Weights of a small GPT-style language model, trained from scratch on English Wikipedia.
Size: 9 layers, 6 heads of 64, vocabulary 16384.
Architecture: RMSNorm before each block, rotary positions, no biases in attention or MLP, untied embeddings, attention and MLP in parallel.
Training: a variant of SOAP for these matrices, 698M tokens.
Each number is 500 + 40 x the weight over its row's rms, rounded and kept within 0 to 999. Layers, rows and columns count from 0. Numbers have three digits each. The size before them is the row's rms in percent of the matrix's.

# layer 2 attention output, 384x384, rms 0.123, rows 208-352, columns 288-383
096:449495474480456476490532496470483532539595557501539477477466484562500548552582501538423444489529500480475441504466501517468556461557561483504477474584525511539477490444493501502531556448506407489471568554458553539523520505480406490429481504460466561461487537521562530470482498462515558382
104:605507525435505549545502388465516506444542542573565500502451429457452480483505491482510535532538489506501408509504495566449486470571535477493429534481466458564562506540502522435489519502494588431537507474535459513518512566509412488468467480508459408539521537512460548524493594458527530452
085:506517480487533493403444502578462458497550469530478575490511478509545496526478558445438539485499417474512561495516569510464468441563545507543539551495556500493511539456520490403517496447476532536595515499495479425456521505505509474463469520509526541583469521479489503436547505490495476500
101:506471471440455477508542587530536478506457504425547375527547513497457437405501552481494548454502435477585463558519434575532531475518525448525459547567597432535480474543454467457411532498522496500548446542513562523597530448461546490446480533481479437509543511432537433498424545478473495564
103:477550556474446446465503464484450434456461481505529432541552464449463518612462516450476512486462558417461525485472467424528437512489491504511495571540528518487504487492545531471493558528519470483476415445457570453514492485520500465549480461533501558461473469458461494500490513556503481461
102:496456509534465520543453508465529499470441547472505559520460516471499524491557425472473501430519525577499509483472598472599532467480486511514398555428530603557515508499498549537462559436436538526504481516553504452527573550489453504436470528475463507515458511494552476433491470594574534486
099:469498491521502481514500459529447467536440466448478552558471526454531424414394503534479568551536508479476476496561551436520499485548555498515485479503523520459504495470471505532520441480530474496489535482528501449489496505473420470525491491526499561488505482489541513502460460389523440541
102:543474513460484500442512533505490433490514483540523454539492540556466509542500513502416484501502487531491523506428455527529556506444542515525516468427472560488459447491501459489559472495595500537455453505414543481437492491586542505467465553529527498510512553488585571509502505425484573455
149:489369537553505475545476505468525496523595559471528556492513511447509543495458492587538524555574512444479520489426523527436546547478571507411507474565524535522547457484544546526499528478497502556464538511478518494539531565552505573484558524513469449492503522514501519420500530484522499533
094:470479468491540476510504448519437436499602496489532472513453552459443523510473531487500505461461517483540484553536528510571545547462499454472510441486528473477436466487481550520482470544528470525536478452525447441470447543480480567599527488506474516560531454497451459487515515496497507400
095:535518503483561515490398585524483565454546530571573549484510539542511474502424504447585519484438425468477577513513567526496493472483532447443467498524480542434506570462521539537461486462499550529547523495501505494577533506525579480500513561537430430496512420528569433507483455481515449476
104:530508495558486516481418538480469506503458479460504537489472479599523580500488462492436492571509499466511473590428419484478522435510533506525422533452478476504495534515544461564494525504442494430471521514500469418461541438496483463552472532427455423548568502518453503519516436541524494470
104:399536438542527519516553490514512463450482434469537455470531489433462473546488479482547535516522470552541415549542502527523521513522462589462433448527469495544498543520490461421486577474521530504565508487559482532489523483495558525454536504483511458508563519529474490574493535556483497545
101:422530520470530444563476536500550504477551467553446558473547461518523466464495519517509548486520494532548543517534515565554494467548530481543500501552510475438562509510472543462526473526497612461422539570516539467456518500477547430487593473458523468479510507546497465593523528584582502499
107:483536495533453588452585502521559541466544514467404497481460505508474414531525432458498491484471490557509480532513502448514490529538542511506512447495471476520500481521543503493413498478522522531511521541516539458485473438505495475510608516492521487512516505413476516363465556470517479536
097:497546494463512470460515499464539522468473478538446501525502543563478517347558512500481463535463506458531462474519471471520474500458538525548491558464450459482588465609523495544475408446526540494469554442497469545572492465495541466488504461503467564461539473504505531539504472467577569504
108:480560520594490485518502497519566528512474475487498579535456439510494492524513523499490520457532530472510524469463511531540499518507510497479495458467443420588485471522451526498584498505549512566481464518520525524545441547547520523490525523459456481514497487443460496546527523438524421602
106:533501576511572538524596478472565497500503436474517432533504524500592526469531502477504528477546537485529412441532497449426517573489530501557502499450553446481463493475538541511550480526492564471483479432540472530447538443512533524513544510517476507426392482537459419539505569529455585578
099:559512485403511481534515526568469492416524491504487462527538480515515536520457531513508445522523525489492617532461510453511473485529450514466493498509525514514509485470462552429512504507528466548548575467485533496459466510528484513502480461455517471519600460481516542513552510435468513474
094:523457562441488465488498464501383477482553422483533502551564476466455542500454473480584538474512490438460566538477451490529522484541494505539438474485495532411450493534481542548474474483558497551441473461518449497588472496477522475489557474521520431512466486465477476511452413496477581554
092:521471575424512410463561517461555487501588544461473528537413488497513510533504516514555516523519463560407546525525511465512599547529516469463510537499519596543517557524506472490489452464515618495482380485446497530467528486462504503439537458471490449483537503416466567465527471450474511451
102:477416483509521482504520521473536502503542485513471475529502473556488484493462481447523523467638505556525483514493464511477488440558505553553475498516489492480474501508495550485526465474529443562488515488478505493502509587553475561464435483526537423486533495455508509489497456492461468607
106:480499471564513489521503574498464486570475536516526473530455529462542535482554572543509543484613450505505466465456494482555420556493386573597532467456487461501514529491515510581511525532552459513480562556456490503484552526558509468478509522475565484365523544517513479557417516455478476518
100:518439543472534573492595539498480555551514522481438445516522470527440488475562478514524431497507478498572471595490505537412443475529528496574560553490475434550541500578515559557464508460569554576544463489523447543515441502479430552538545502505517593545489486538546434510537430515498492547
105:520484536468524524523371500513511439520499511522499450522501525540485484501484467497478489441493559432507496507522507517516588504419501544533526544521498541500612538511452508484494488490568573501534483537464512466548527519528447469560489501520548493458482542469475507457507515503488537432
102:515478495498489496492513484510470481444459530506508504456577442449481484554534581503532463509480550455443446498486534510466458556490554497519508455524488489543491480515453506457501474453545510387496504452544446536557482478482504573548545499493555430528578504470526472533467504512540529506
108:598492417457453481504469488480466566465549571474467463496497496458540516499446554513503456559470507571577516554509489521530498560496486439492479377558496501529616503452543535493479512391469505380497536522528528452573565510517454482489452530528452510532530451542472460523457492504536493500
096:504513544455487499572463513510494432484485466506448511590453514512463476497525462481501483502455449510446492483456595440521515417558509513467466505558529506523546556511558549489531516541443481470493521530503472523514420477492548489509494466459518516590475544566564486509438492489416476475
105:505543527460534454507476526536452468486495491473534477495476520545509494521442494562528449544511478522463487605530512577522526506511537494522566548476563481521528412460498520511570457499479506433552542459526462471495487490505505526486511515415507492522438555460413562621520449531537479461
088:500549444525494527455551467562488456591543518479561422520535480515497496464492469568534554565475484580495551579481491496502514515510508439484503473519466505517545480522596572489507529513410459452541504400456515572475493520504427475528455467545514546533544499456484496518524551581525419535
098:477590537438545511533517515483459495419581478517499454422552477546532477503475524510463446448486471552549432521436529433510604551510484457505485497559537464517456449426461484531492481468456506437543530463490537546522514488468557448565460439499458551477381480373425516483475512514497542508
099:479525552340501468549546499523475460512497512518413519500479401487503531537519463491466480491450448521508402555503529463449461460500489520485467507503550479513577511456554600453473413514419533533590407448483451492480569545515517487527487502433491457520471503492388416428549484433466484477
099:516431512450485585471434491448483445544471479461462559548544523555501524536524463442556482553596550444469522513459526504506531543566452529570498439526460434564435456514557543551503548485464602476502472460490471473481468492541539463443560518559598408505493447548442517515494506494499508525
099:544500466475551541524583462517497504521538504563543541485455452513497445466473454521511446467483435462407531532493525558575499419495471456466496422494540569400574461511512471536554530474517505502523443451477540516482479544579477469478440489575444507459536528542424458566511503512507462499
096:509546503482467483530539508527413444562472503508450516489517510461532516498544545611497488591489516570555488494462486478452467525455464471519460512484436433511546493526477487400391474541503509464461480473528507451530464546468470508428562494481528467478484525513480469544519577467498535517
103:500524523488573505561469536562423488443527520496536498483523517488470472511422566435454501486518507479510501536448560466412420470527461444440508498526496534539508526443546532537491465542574443527515532480556530493535550553577464509481483490467558419506555454442495487487466477594471511543
102:466482545503471538472518517487494462462473490534521461536434521526541548474536495486589560452530496488485375576492448489517526435532495543509511586524542515495564476455546433525498448506512474516472414530545500463498547472496502506483529530476498479432548480523519521473448521511524456547
100:471571509548532509470459475474591459518509406481490421473503557538521521488474487504517464449486459529490514506537510406511559523499472529484434456491586424442523529572493482502512494516460546584523545488520600496473541475539487591495531441552480490464526487429462534441440485516533579518
098:457540487559488511510488488497459552603532519592544506479530483494504408516519504476504486515566552504581504489491577499520444517412640581522492506498458438562494436490537472455493513493526522463511512421513570462491497468504493490490435466452506540493526486504529502561471477494522446473
089:496467474519498503442475535443467544515531407466485521528531504515512478518489479476480503517522501600523482482540532536504583517560497487478536448503590498554541495548508482484438541518554504468553499494509502437501465504540527504456470475506479508460579465521498506499514459457521551522
108:547529532514499564529502496484532558508465512520564541525533461565531521564480512604481506545468469498505510477495503466507424492505613516507494477576601517539595475508538511403470491482500516468520584502488516549497489475491471562576466580497451537460554479457488565551493530498491542451
099:549525513461492552519458538514453522527593520465507591522497399558523548561534497517492553495466544393404514399526499535565562465557489518591491404440461501507547501453457504419477507544552543513534520548512559540523476503511518459510506559553504485504442501509466439422474512501454493536
096:507451508491531565555443576472529500538504436424546435489580462483486455531482521450582509481468560470503518498556556578515463524500502519497442467583512484506487462413531551536511485495453462421473506514545488505463464528464484459563480493537519588598507525508503539607501584536530493492
095:508436364492522552520531495481538556454520458513519519436447466503529571534489473544521479491487535459527426482469494489494475429426518472518450466490566529525493563531504552527486509573508544498451528525536576496524571535501457511468549438435559501527512474488548448498453519488411429489
101:485574467521506443502501544527455494425479546517509526425458549497541497550540530497472527555480498473477431505496509447454500513452472537470499483512529505470457546508496501489516521488472501513441497508508519494505591400559433504488490509534426494564447495466423561519529439465494563479
099:505514533557519463526485511493483478542477536520552516505557567527466564556550474477493448510545547505501528454506474476492476587412414482519469474571521515524501486513434465499393475585507512536491460491567512520533463523540529514458476458499536593477456398456516584509581475541504579553
096:422516466525443539504540536506491510485572510539489555463511519452453517400511466459488469451492542491550445444469465548502548497511499479450556521542482489585538481474493511516581483386418497448513503494500464459517485513491507440447527526519513572487497532463529533549499526502522433530
096:498500485494475487537489502473523521496541428521486511538484526517517512474491505472547495594528544489517381520439541469500522486505525478509522621511512541500502552546541554526506539566534488477555501578452598525499477441466561482441530506440507560511493460454480549429469489479503551520
096:485504540474469548458468478481438530511509574490436531484534528488482496534478470498505405565491497518510449531495565516552549437469493451478450512495514559477476527507549510543520476482523571473543471468505573526496467486497473566482488482495553506560542522517582555604499476489464454463
103:533496505557475484428466488546481454480476480517510464452499513501584569489453467547499509511520486482566473577482489520509447474454515473508530584473555459480436545487519522473465499635531506480495494469497496554535547544464439485548375518488449534421456575511485492544461496518496526477
101:530516533535518553496512563521518545523529521546490444442481436507471494383456566517449466497541552497444514494489504456454418549491487541452465505434454548499488434478419492475500521521546520474475529490537520503502473465477495512465522511481459573530585495433579459492554532518452487452
100:551465514547537523545456535481533475539522486471498515477481467512446557436532501433458493459509503439535496493506562441540556532368558493487557508515489452428510490471562486437511435451549517520443513496432489474577466513547530528501501509559569499471510488529464409512515531520448534484
101:411531506496520526485425432498540513511519589485595430505564486505472436466458510429585576497429543495478559490564479472465571512524520500507494548484522490545529464447481481497514518541487548510512511463542486528462594488542493463491475484551477488469495527516526515502444443508529428510
093:502464505556524460445495487530493507523514442545516470495528501501482458498522497504453525534476437528502531519515485510486408506567510499492593480454514511504484497552463476421459520451470478565510482475500411499512474539451514563534517442512484588464558459465513518518488472458493456403
101:496529581510515526469539495533454511495554419506517570472422549496520444565554502577488507421569493537515479518432525502567517482489561446491474506524474572538529470518517535507494490470508496535489481496542538461532561503505523500548511430519452500495525488560471618498560529464499497499
103:499560564474456487528533415530536462522524550467459532555451483527403546501488474586432459512506566571466458590468572531519498465392468468597474486534562519517493515490458489505537504471406511432526478434439531480520518569518389456521564464563513434475571512508466553528556513504534554536
097:551528416603435554418569487561515502436515534501480551494484521527504488468465455448524421487538529541564527586408612512494522439497515521485510462444521582610465522484440519527540545469479500460508536505571513484565550477509460578396479496464494507534505498462522479458494529514563485493
097:509471503496505505544528492542454496456545537474471501452499520456502592505479460512429547449498500451526495631451422530507550524529572530560496524476501513497429409489507485517531500581513474520519507468509404539478445523512515542570551446487499501544474460598527518565510538517565464520
097:504542485530450521463490472513522525489499524470526512453553440559511463481484482564525500453435468548464452571479521465501527487447501534566463507479457495455473570453428596513460401435549521453504505507524521460445452414454495545586463478526461502466498572520519517446462507496523471473
102:531437511484451498555570503520489518492556535491521517565500520510482514395411499458493452541506487506479497520438463480493504494427552564496501481486510531463504476578472582492555495530509501471509514511483487465542464448499525410503516494522518496520455427603481554496483579484510496510
099:477517476545444485512491490474511548450467479539497509504517539455475551537474453498434445476546533472466426508588516498483486494511520454481493481589524473549519501494526491468490464578561531472559507440528465480511500485492492497497516438470479472461571424480483534545428444514574580524
103:462535494443440535423488381437518487488497534550541461524529541482463416469548521505475517438577498463493503451493494578546560471541522555508447487479572492523515492495575538487538518579540525607485528448520447442490472504484475564528512491501533465540510482516469454489520545527504540476
100:507514491457489495543485541548508527511477525506562461526510507547551507524464508459539440499490494501554549466436480472466484481504523525562500424496513511534474499420451446488487543504465562470518452588561494502504506456519536526504591385444498561521495448538464553487409486495534502436
099:490472492521540488509516503530468462476434544496544484551544481447579462468488469461480510411461424575464485547399493536494441539555468514520492530469560485516556533509420495542449571537514487525507516489510521470556546490556507408516470477477458525446487573453539470412482517518519482534
098:526538468568536531469514524505468517468460506520522518434435478437542500489479488486503539438542494554469499480455558515446466510452545518478577534508510484488538514466595458495517482421543525564472403567484487423418501514512432574482443457462469496510486483497492514495537506552487543459
099:479476501482549509529517548539431492469527477507518495502513464546531531532516447450525478467531491478479484484532401540530519433474406439481530517508450505480488487568543463536487481504460587490488491540436474499472541501527545494484379535467551540471547513476512457469510481495485593446
099:584557510402510488480547466494476493466510471548518536528498594484496571496513510488482483510444497500452436464462499425525561497458501467465453426602548494449481495433480537417495456495542568497504561485492510398489504526371479432502527526490440448424508541478510455536557454561505500453
095:515498512540505464539462428489545457634450488495504483533470428492547512460519493464470529473569590450481503499497447470505450480540534486457509521514566462521569498587543496511512464497513500513523438520546499475581541495512539482479487529538481494513476504496531503522517512470546492427
094:585494464534536456440494511473454526528444476492556512520499485429502467475525488461523454533504563526552470436450470521496512502500462565504559495501475548464450430504491484554534426508433539511491396456492539516538462490480507444424480527498521446425504547465473577486530598561516551520
106:474483505485471463564534531527554490545548539483531522518503519473547404531512529509488567509412516457562508466556469409570506581513457515509494487486533522484414464448501493549509393513548561467513469502505530557524549563488529546433546471510520495575474574534479505517443475488475478502
093:512535456513528543496429475513518467519505491523519528469599445468531489600549452453515510493523461531557482511479462445528454482455490489554459536464456489533512546472454415536487484479508438506383495499536527480474532409512525515458426469539500507444519420479585521507502505490525458559
096:512527450528511496442531485514617471474520512523506517543476590575484505507462445445577533552502463487520484557481483464523413473531574479536468475484469512468466490491488522525599565471484455514507440466530537581566552495523528466540557389510560528471545504518476582462514462517552470449
103:524551517454464491482543496500460498582459496497462473574520563479517547600440513453482494549501506377513453495578476545458524512447466438496485500512536473529519498486480550546425565480491486482502529479513479495530568545499477476517435465409476527540548520456506457422475533474573526492
102:524480467560511546431513531486542548493505449498459543538527506562503455571466448533543492487401430498504533458525433559542492456491537527483531567449505459490516445541503504507468413496612457454560524361560496569470411536544458482440498444458503470396547489450509464535540441491465481520
098:491553512563523454425456520528466516554562499504496566478483492511443471556484569558492457483591501511442518492511454482486504521520549505571521510497475515559595580516537518453524423461454459569489509563482480501544439514518594406479544503552456510461402474460540588515465455509508518486
101:417525489485503478450438507541535440499504537448519522494573484497410475474545510359550497460537444512474494497542530562538530554466439546519502485508533482544581545465560446516624509447451462530496512557512570460544526550458490483489560531502473502545468494512512500492482565513498497526
112:466438558501474506515492614536481475471511490534488536551464564486525539469446506522565537505532462523492491442496530569444472572443522560514433537470510483449428516543508483530458444438473497497523471518518538476511497512536468508524518509414508531516495526544525515478489512533452531536
097:493466437498511451515583480505406510505421594514434406534472432516515554495525538536503566459483571451455520531491549433482517397394501564460498513444516575474492513404536551481501557423451592485599511545439473471385498556513533522444550518482437503440478522453485512518540460501543489445
095:552510438494483510495490562437435463531485552428534503501460509538444475475496499486450545597494570559465513578485531538467478479476507540462521507535480538548474470447560492493507531474434450507493511503467550480521515529451460482465506444537490477568494584530543490458488415445435569456
097:516535482574482514522482551503534534562525479528512422567599532460536482496524501540434573496480545551522541465501534535462524549463526489501489520443503496566501592523514443526511458506545460496434495460578557564419464479553471506476432558506500452493525449548529521453442451490514489480
095:494492545511450477523459553607468536467526568536522435472488464515494602562476578446478522446529442546517479508447510424540458456484557581471464526540540457430535600465546526513503563488480537512496528475511515499542536446439481540518470493391496592562518461554491455523568512486422497452
108:524510535409512501503473490382487540490444437508541429522474454520516494568530477504456513473470427521479535450559570513501543449506520522498570561538504421449486482467506544433492480473547509540472517517526473522507576444488470565526528501448493497531487476455496525499492520532517556508
093:536567502454452520474404595529562494521501501519467486465511541416551438446512472474509539574515505569560493546488466450477484511521534456482511493521500457525437473472576441563554539549498514586516544538472449466502477479554454489500540472502543501491496443520456480512428480518517454447
104:570483465532535509511486585512501544468509442501516492438525522506486472525476538463537457570456565544475510481472534402495475549573497496520397586558490510511492497531450503532514532534503464539512539558485513474637491550549577471502554462411488518444524459541499460478536461486507471509
106:459523544568455532492450496436529550518494519393410461534521481555555535480483513475520517419422505543481550571469500468451390540541505462475445483533466520498491492498491527470452418499502485490480494500510505504510478491556519446541465420476497519533419509554523453508428497469453446465
100:506529474482513500464466472467542458467466502561522452487526503458479575503502555557500472461529533466538503534505408485509488456445461493500523482547463461569447502473576514513552505481508549507540477531517534461436480501462468479473415479595493512556541568467452543467499519452467483519
096:435470491571468462448542514419544510535453572458492488492494471551459504447524528556446561474488533526500428546481523501541501508542506500579469487451468514508484493487481519510470563456529486473451581474560549480456428506509506592522488532520432495528470525557440518575514506495594498543
104:566459533499538476469486544517561561497516567515462497434421567458525531440542421516559491480472523438497509478527542495486553479518515429583520616510518397427594595528508535448467537422410493462461507506505474489487629496480490462578500422469489548468487524507499542546474548486491463507
100:476439486527460452481511476530576515505522507495499493526477552498508533482529465586542567516489540509545452424409523483537459504501541517481491493464488524511550484546454548479508474554554503491543469458512546490406485492518463423509451448511479464480506492570531471486461509508426488427
101:504464439463535503530594476507526589505512525452481542510528424519486436490500431473493509459454552408521470588577505441508486543519474456567537493518521521480511535427514531466483491546526457474521493424486532563441466484533520550479468513523566495525461475565537475514512519490481503577
093:485487542566416445507607483578441476410471499527538494569557501426515525528508474492551475546504502554524560501505515533429554446488454484510448474552474535509443516558512509523435477504466471572498466509532529535553531541454390512465527544509498554462473471514532444474490483501495478420
094:500472567535461478531500469518564475457537496577490474549506529468489502558522480482531472433535582495449517461531521531451497517494562474542555429484540469490450482492488521526540479439419447503444479520551519577520448429533460454529510491431508456502539466559450465591444559497462408506
095:543482475517497413526414446541511484492512493444524420599490482501452536521541495484483523533486493495450524510541420528492462542528558455499474456557472523578530478497459495563486522578541442435471501441495450574495530488595503576407525539509492513452407565477509454434549454475541507492
093:531499546474513548530505526528526535496540498564436441492468539483458465500541476453534522509506505467526531494516493525415432500524432500424474552445540587482562540486486526441520510483537558555438536509499581472585530494499540416534497441486526467569521558524459518464508440486488512477
103:521516513570549479462511474437504530539455509549511495546493480487487492511545561551418513448514522482457550443479491496494555444487504538530531422452500534543490535537554516435493483512518455504502556446538522520522547539478469526521433520456515553397504513494462560470477511509505511578
099:466516596520571482460439495526519524516482490476579440509467505492520464529471458498442485496511474472460436479604534468420464546623510531492528479513554479429487560480550497490503475534506502420433500545498446563423447502521452470583434557527476563532556442479528522503531487495560551474
096:397612426459507533500556567507518562494501558519512497455422561489509617554488467495499487457577590508521470513540495547487461539489512599542536463475480449491456466440491495487472441539525431454485484530499515593543560474499545509483536499522478524537516474514479450433484461514514458459
102:554494556498471424524451529578516495499504559499519493354504481541501532501520467457562509481478506450479511461481544472529569521426448551477486490438428553484530546518454570610523452500542496500558495595463502467530508553571513482477499424508535491548529443415487465487453473599431451487
099:487451477441447495479564517529549513467480501503587568558519524488470493520554497405524494539500494483538473484452499525628493556421492540539438499530474503460476581474494490527532469498473524486422488487536423560475495562504536500460505508494456528553493509552535486516501558540505495453
095:487512517505541537537463522417560503493489524451530490476573544453447527460471493488452404514557520511471492569470520549520503511505452482568505459489509528502534473442515512551503596509493515486515553511456505467502479462455538557515466552526469575574479459485495550423494452460505484443
095:571437520438497437460473430583498598536468511459470489483544497539475477487429509461477534502491491455550477487454487452454445480458487467492451507474495432532406455521477586499553594477545556483517448483594469553532521548553475505618451539473503491540469520493479450529496459508510511479
103:404463504491530560410462517492461446478540406553467454491466542495430491545500454569520531485569473525396538398487448568472626565516451566490563552527471500520525511497433523497407516446472516477529552529533501534465450538526538468518494550466471518520403451544504448457505450578500502507
101:484515521477487414500486497578468515514457517505469513514534483473448487523520496464486521551458486474477542488516485542453574580506537589456505447432512556495507442519523524469454520493524499489516477483525393475535518520461509518416490482465577565480500508480514505515442547441487530437
090:498561541507529438503486531484541486523408504458519484427574521519523436438452493439500536464529506488565506444462475519454462559474539489430530418506490407475474476462481545493527450521472517513513489479587575506544463491511440474466565478475462492507568553489524465516545466559499534506
095:480477450565483447481513488476514532525540468530559503462478503518486500554553457511508497553500544480524423432573496458572479515430471566480494532558455412526528497484461569567523513407504552544493497529506502518524476562386448469490491521478443499490514492490485481492486545560479540471
100:502446459461549418466460483528490487517485552516400474515484567565455516490561521514424483542551509495444493510525518489512491530493503460450491505497599487578547553574469488543558495425486458509526511469444520443514450579550518523528446533531520581507485520487498518486521467456523475565
107:446511507529491467431494505499533531522448452488501525513478497417466524441456556465458555467502498495525525511524490420493495509424534551427534468496467533503540452457554519476468500470529509487459521425505508495500494483549551478452534526530473596505539498513476497558544413484471541449
097:544478488578528464556404525555523505485522553499520573547503464487529486510511474488451526432419532532502541536483452483482522534506517491470483453504513528512474454510480443451460388574510503563531514489524565500505526480507575496530515443457502554567531504471540494440480576513485403442
095:478478520473548513555468474539498531546512486502581455431497443482567515488547473476439491546499498450498446470485539481432528447530481587515521609534537587563491458524469462587554543388489500536431491557520457462550450502494514452470499546486498535441487492464477511428496501443512499435
101:542490509565497587580514397461430586436554453557495513521536534523383525461439431456504507564466493534533476566530536550477531454550523553456485462528480505465503433491587436522474539479495478477497487518494489503494476466539424462468490502443579455512456503524554484490585509517509534533
100:564477489483489456539542466485430483604525463473481525496520503498477432560476454529521458464516533505560516468472558542505535470438524472449464442468566476525544500479514505467553544545493452481517541483519554468400540488518526452495464467440480447496524461504510532592545500391453564447
091:471560564567502472501535509476530539521445483579487480548411453549530518506515575496577525504532497481599523569482468439492428493482510512522557544365462608517467494416536520458505506546476501477570444468518555551600470523449534511527493444533509479471482507493543460471448486531491443505
106:515574449608471459458472542433420448565521609523536500475516479500543520561551518583452458503486519509535555455529468500477531473475486531515510560475498483404507362517494448512502494515439497489599444533595504534480568530488435480472550539553516459535447488506475480478521556447484511436
091:491476542491470487557573562536541465488548456497581549505467484529537512497504546484511452532476498496523492557394450437509527506589419531421453515480515492517512580432506472508492477485414551459471469481544521567564490485530541465538513509484554525552514542505494475457475536436562558532
093:555497502476448490532434430474519509533463437488506456550570530538518483566494557500474431519521492493556483485526487479483471511498540511546512463490533516450467525476479463501470457462527416518503531419453532501569530438461559533490433466536480488485524486541507558470492553529490494494
098:445492532580497427487474557564564478523506495465557585458567501501534458496555526472510448564544515497527468465542478507510466486463398478498452543532421543525498486508477487508470498499499545510506537513516486518470504483496592531499546454451524551506386510503547473520530499503468491526
108:544531474535442515562517501505486447465513540499579471547515481529503435418527506516481454451534463402526453514520540476478518501583510519453513588542503528481484541531487479401472463475413450465512468479405472492550457533551446606493471506483452492534467504499515502452468512573531486552
092:480484589419515477494553486491492451436442478535475524423508501502445424522448433478521518576483531521478475448531465497578533494503552501509509479510447558514505396452544487532471487553459456481439538548552483472486433516481478522566592466494473450472535537424519397509466468500507562508
096:563464461525570528518437565509564507430452499558518455471541477457480482462452528479484494483530470463424494589508446451547436549481467514531492488548511501499503519528522532410523499519482510440521498494578504499532507459527510539465548524433509473473470463527524508461451518484505529450
098:506520522579476538528564497481443589446493393484477487443522482526542515407459482544477438555487552418460533587539561512472522518547482456496416532534446530575466497446486482422484504504455544578517531557462518494462509544506421467475551519429502455484495462446529521482460508514452479472
097:503533577572438635466497489505432455550463470536403576537437531509536495497480557548521512442505545452466524526517559533486456558489491512479513472494403452490480522443495498458513463528492534484444509510480574551549490507538471514453517489540514499439534550484491480514533550530534426489
097:566452560458527544470542527448466470520473537479544476503534599580486528499500439549508489534455527431558556496558550519475531555427526540472439521479465506474537553516451447548453557576504448521516486503482441552468422440500468513536463475394497497505483485547524506478419605493487564464
101:541480448516553523504484465479378512561460412458529496473481533516497400464477503460445487553490500522487460481427538506533489525445515508527539531488433580489506502533561499494478454584389519512512534453475502500528486480527495550497520511532461587459577531472488487563525521560440475551
097:476530480522543505563546503503477496528498509434428477540460515490496518490521524477425429483455475503512429562438509469492474456481405425573496449532512525538480460456516384547507505526482467486457449552503507555482491538456579528500553496527527507513506476495510531459429461554485450466
099:465521458612450464508530512520529532532512472521506485457459509488535456472568523542531507470509496585415497560567527516529511468491539482468483556517462373565484513474489496503464513490579527526525475518467511510516564539517580475461529521520503530573544477533468504521509465486432407446
105:492496488503504439477440525509467515519452533545507446586545572491464573472537475426519499484464531465433467567480518558474616483429568493441501517502544529594484490463465514465520489497545505506446428561520492492542487500439521460537537578491537532514426529492513477546455559524522518493
100:511455533470525476436510458515502539552504486561569577537494521497473468521526445496470473529593519583497588526482439436516446544481496426484505532524505525498523463505496429541493486493508529547470515526450446544446507502424511442451504473544632467539481490436492520505519505508488490583
089:481561568526506606506543578429494462550507433546515504506533515435527472477473528534500479514532500502545449535471516584576487491500468520476605489490499452467439450503529525581462477510524421487493544592482373533455524534578478570474476488467480484527557530559618501478523537525498557513
089:537459478468406523544532465498480518461461555572569488447449444492477514476494488458565498480470557411539395468488486599514463489528475478546455518482494513495439473558544452543460485441501503465583501547474481477539465533512483521520507475487499532488511476525479508448502453398478459447
100:540512460462462493470506548478527534475510463474433563510557485467472483471463483501506510498517540478485449433499513587481441523494430486527446439474498456534526535602488479466455512555494548525524541522536462507610508532487475391588508520516454485402521524539478551528437448558515527514
105:465487491465535549472476522548468502486476531530489460446533490448530523529481511476448532489538499463536411452541538465561487471559418485452525478465491489481395586505445435459440509524454567573538495454505469497471455571515562464504402564505487527488503495502495565442502563462580502577
099:495571495564490395504555553402431508498500517470525493501470542483479460519495389494481557546477519569502458548543550562533516494483575554509502532539596468432444550502521557490436436476506463493519506495503391536509529475498532484493546492495488543483461531516436448497463466468516486478
098:441574557491492519489449527464399567502578539479422466468509514540529441530468506437466443560535508472440448517624564515477454477500524555527405501508496521522475477498490476497534491633530469514445560410462483546516541498504536493499564572546487499527472502492526593472450534548418450524
097:515423549598523511612509541469474530473550503452459537437495432534463453484539538468483436539533523525517508480541498478473499523496575501413495515411463519571465503529473414490427538451512540537453463455476536490469560536506492482473484445452482482464481501497480424469434556502509471444
097:456495471457544455474586488490440515558505555583542535497490545475487492513426495485495515589576471456495498487463515492446486453505515479561514520518542478578505504482513429493506530408522499539497552471489495551495455491463555483552460567499529456582524473479480564539514513493507477468
098:465549412500608486550491443566502497548555453497484498517515494493540491439485513546498484521466478528491444416539449554541430433454481475556491473487527566460496504488510529447513546481556470495551559496476506515458457440518506523470535455489408474513518449454448526460537492440461467497
102:544491478436477518587472499459427500495533465524443394458469504546512489506482458472622489552560498470549457506542482498502472566544476537499402432566503525543499499508446503511517579506399511510543439497462502454468500522566560502529417487474583496453514603513535480523546479470483444443
103:551508573588542563510554478486437478516498535474487562512479431482492515468451511518471507442498520479524434457569539471384471488520488475488486466574468472537522474444510504454455521468513484472449502449532496498526484558494493474512546527527522512582436551434541482575508627460438533480
102:531451526486400554519516503533487514514513463528520521450569492533480507497488468459480511513466500572484438495488496554511525434574505547431510518498476539520495540416527389507479510456532453454466486515379480440565512450535608472523529533487500547469512529468561501491523510491394495524
105:507457531491491457504486507590507510506488548548487467516483572499557527528476452471547473489468533521477461659501496555567495549416436516427549523501506483517492543488388494567516541506490465588511499516507497487548454526478525530478599532536517446474473509463521478518484551522488540505
106:528480519472518482494456487543473491548421562501562460474479485456506534541508504554505459438508473450557451551466490478494481538562459572546523518502511500567462456536525493542478499560512487465531572607501494483529455529513520522510528488468464527462494509500537548559483398472504545452
098:532478472491485533477522546473538508446503533519523440518532498662459531508505447549380495487496582490526479470425482587467495461520517486518528532509436499466463479509514565612472488508438480513493464452551510518541591482473547498513469510551514513544458473459501478482454513524487521542
101:547489405484530429546447521515580499575481558495474442532507510484461526553454506490445489472550506552461589502535476560507492545606519491481463556479524492532533498437522499494463534528498505437551448374527527482432480423496542511487519490519535498548458495546498515502498498451529411487
102:483497493515418527583512443515485558554496517552486545580533434529454503516541483460540484468547442543498522435492473492478560492456418445441436562441565559508506562489431515511511446531528446447535580475453540584544578530464521515532476508486478541427493495587564588454492511582560525467
097:575495443543492504505563448498465527458458448495494468503525503487510526555410547580454553524482477467560452537498475514498463553469530473517429496548449505557542511513484500591420457503537597511485476520483466438575501482499480498553496535528479498524522514448529533539529553605464489519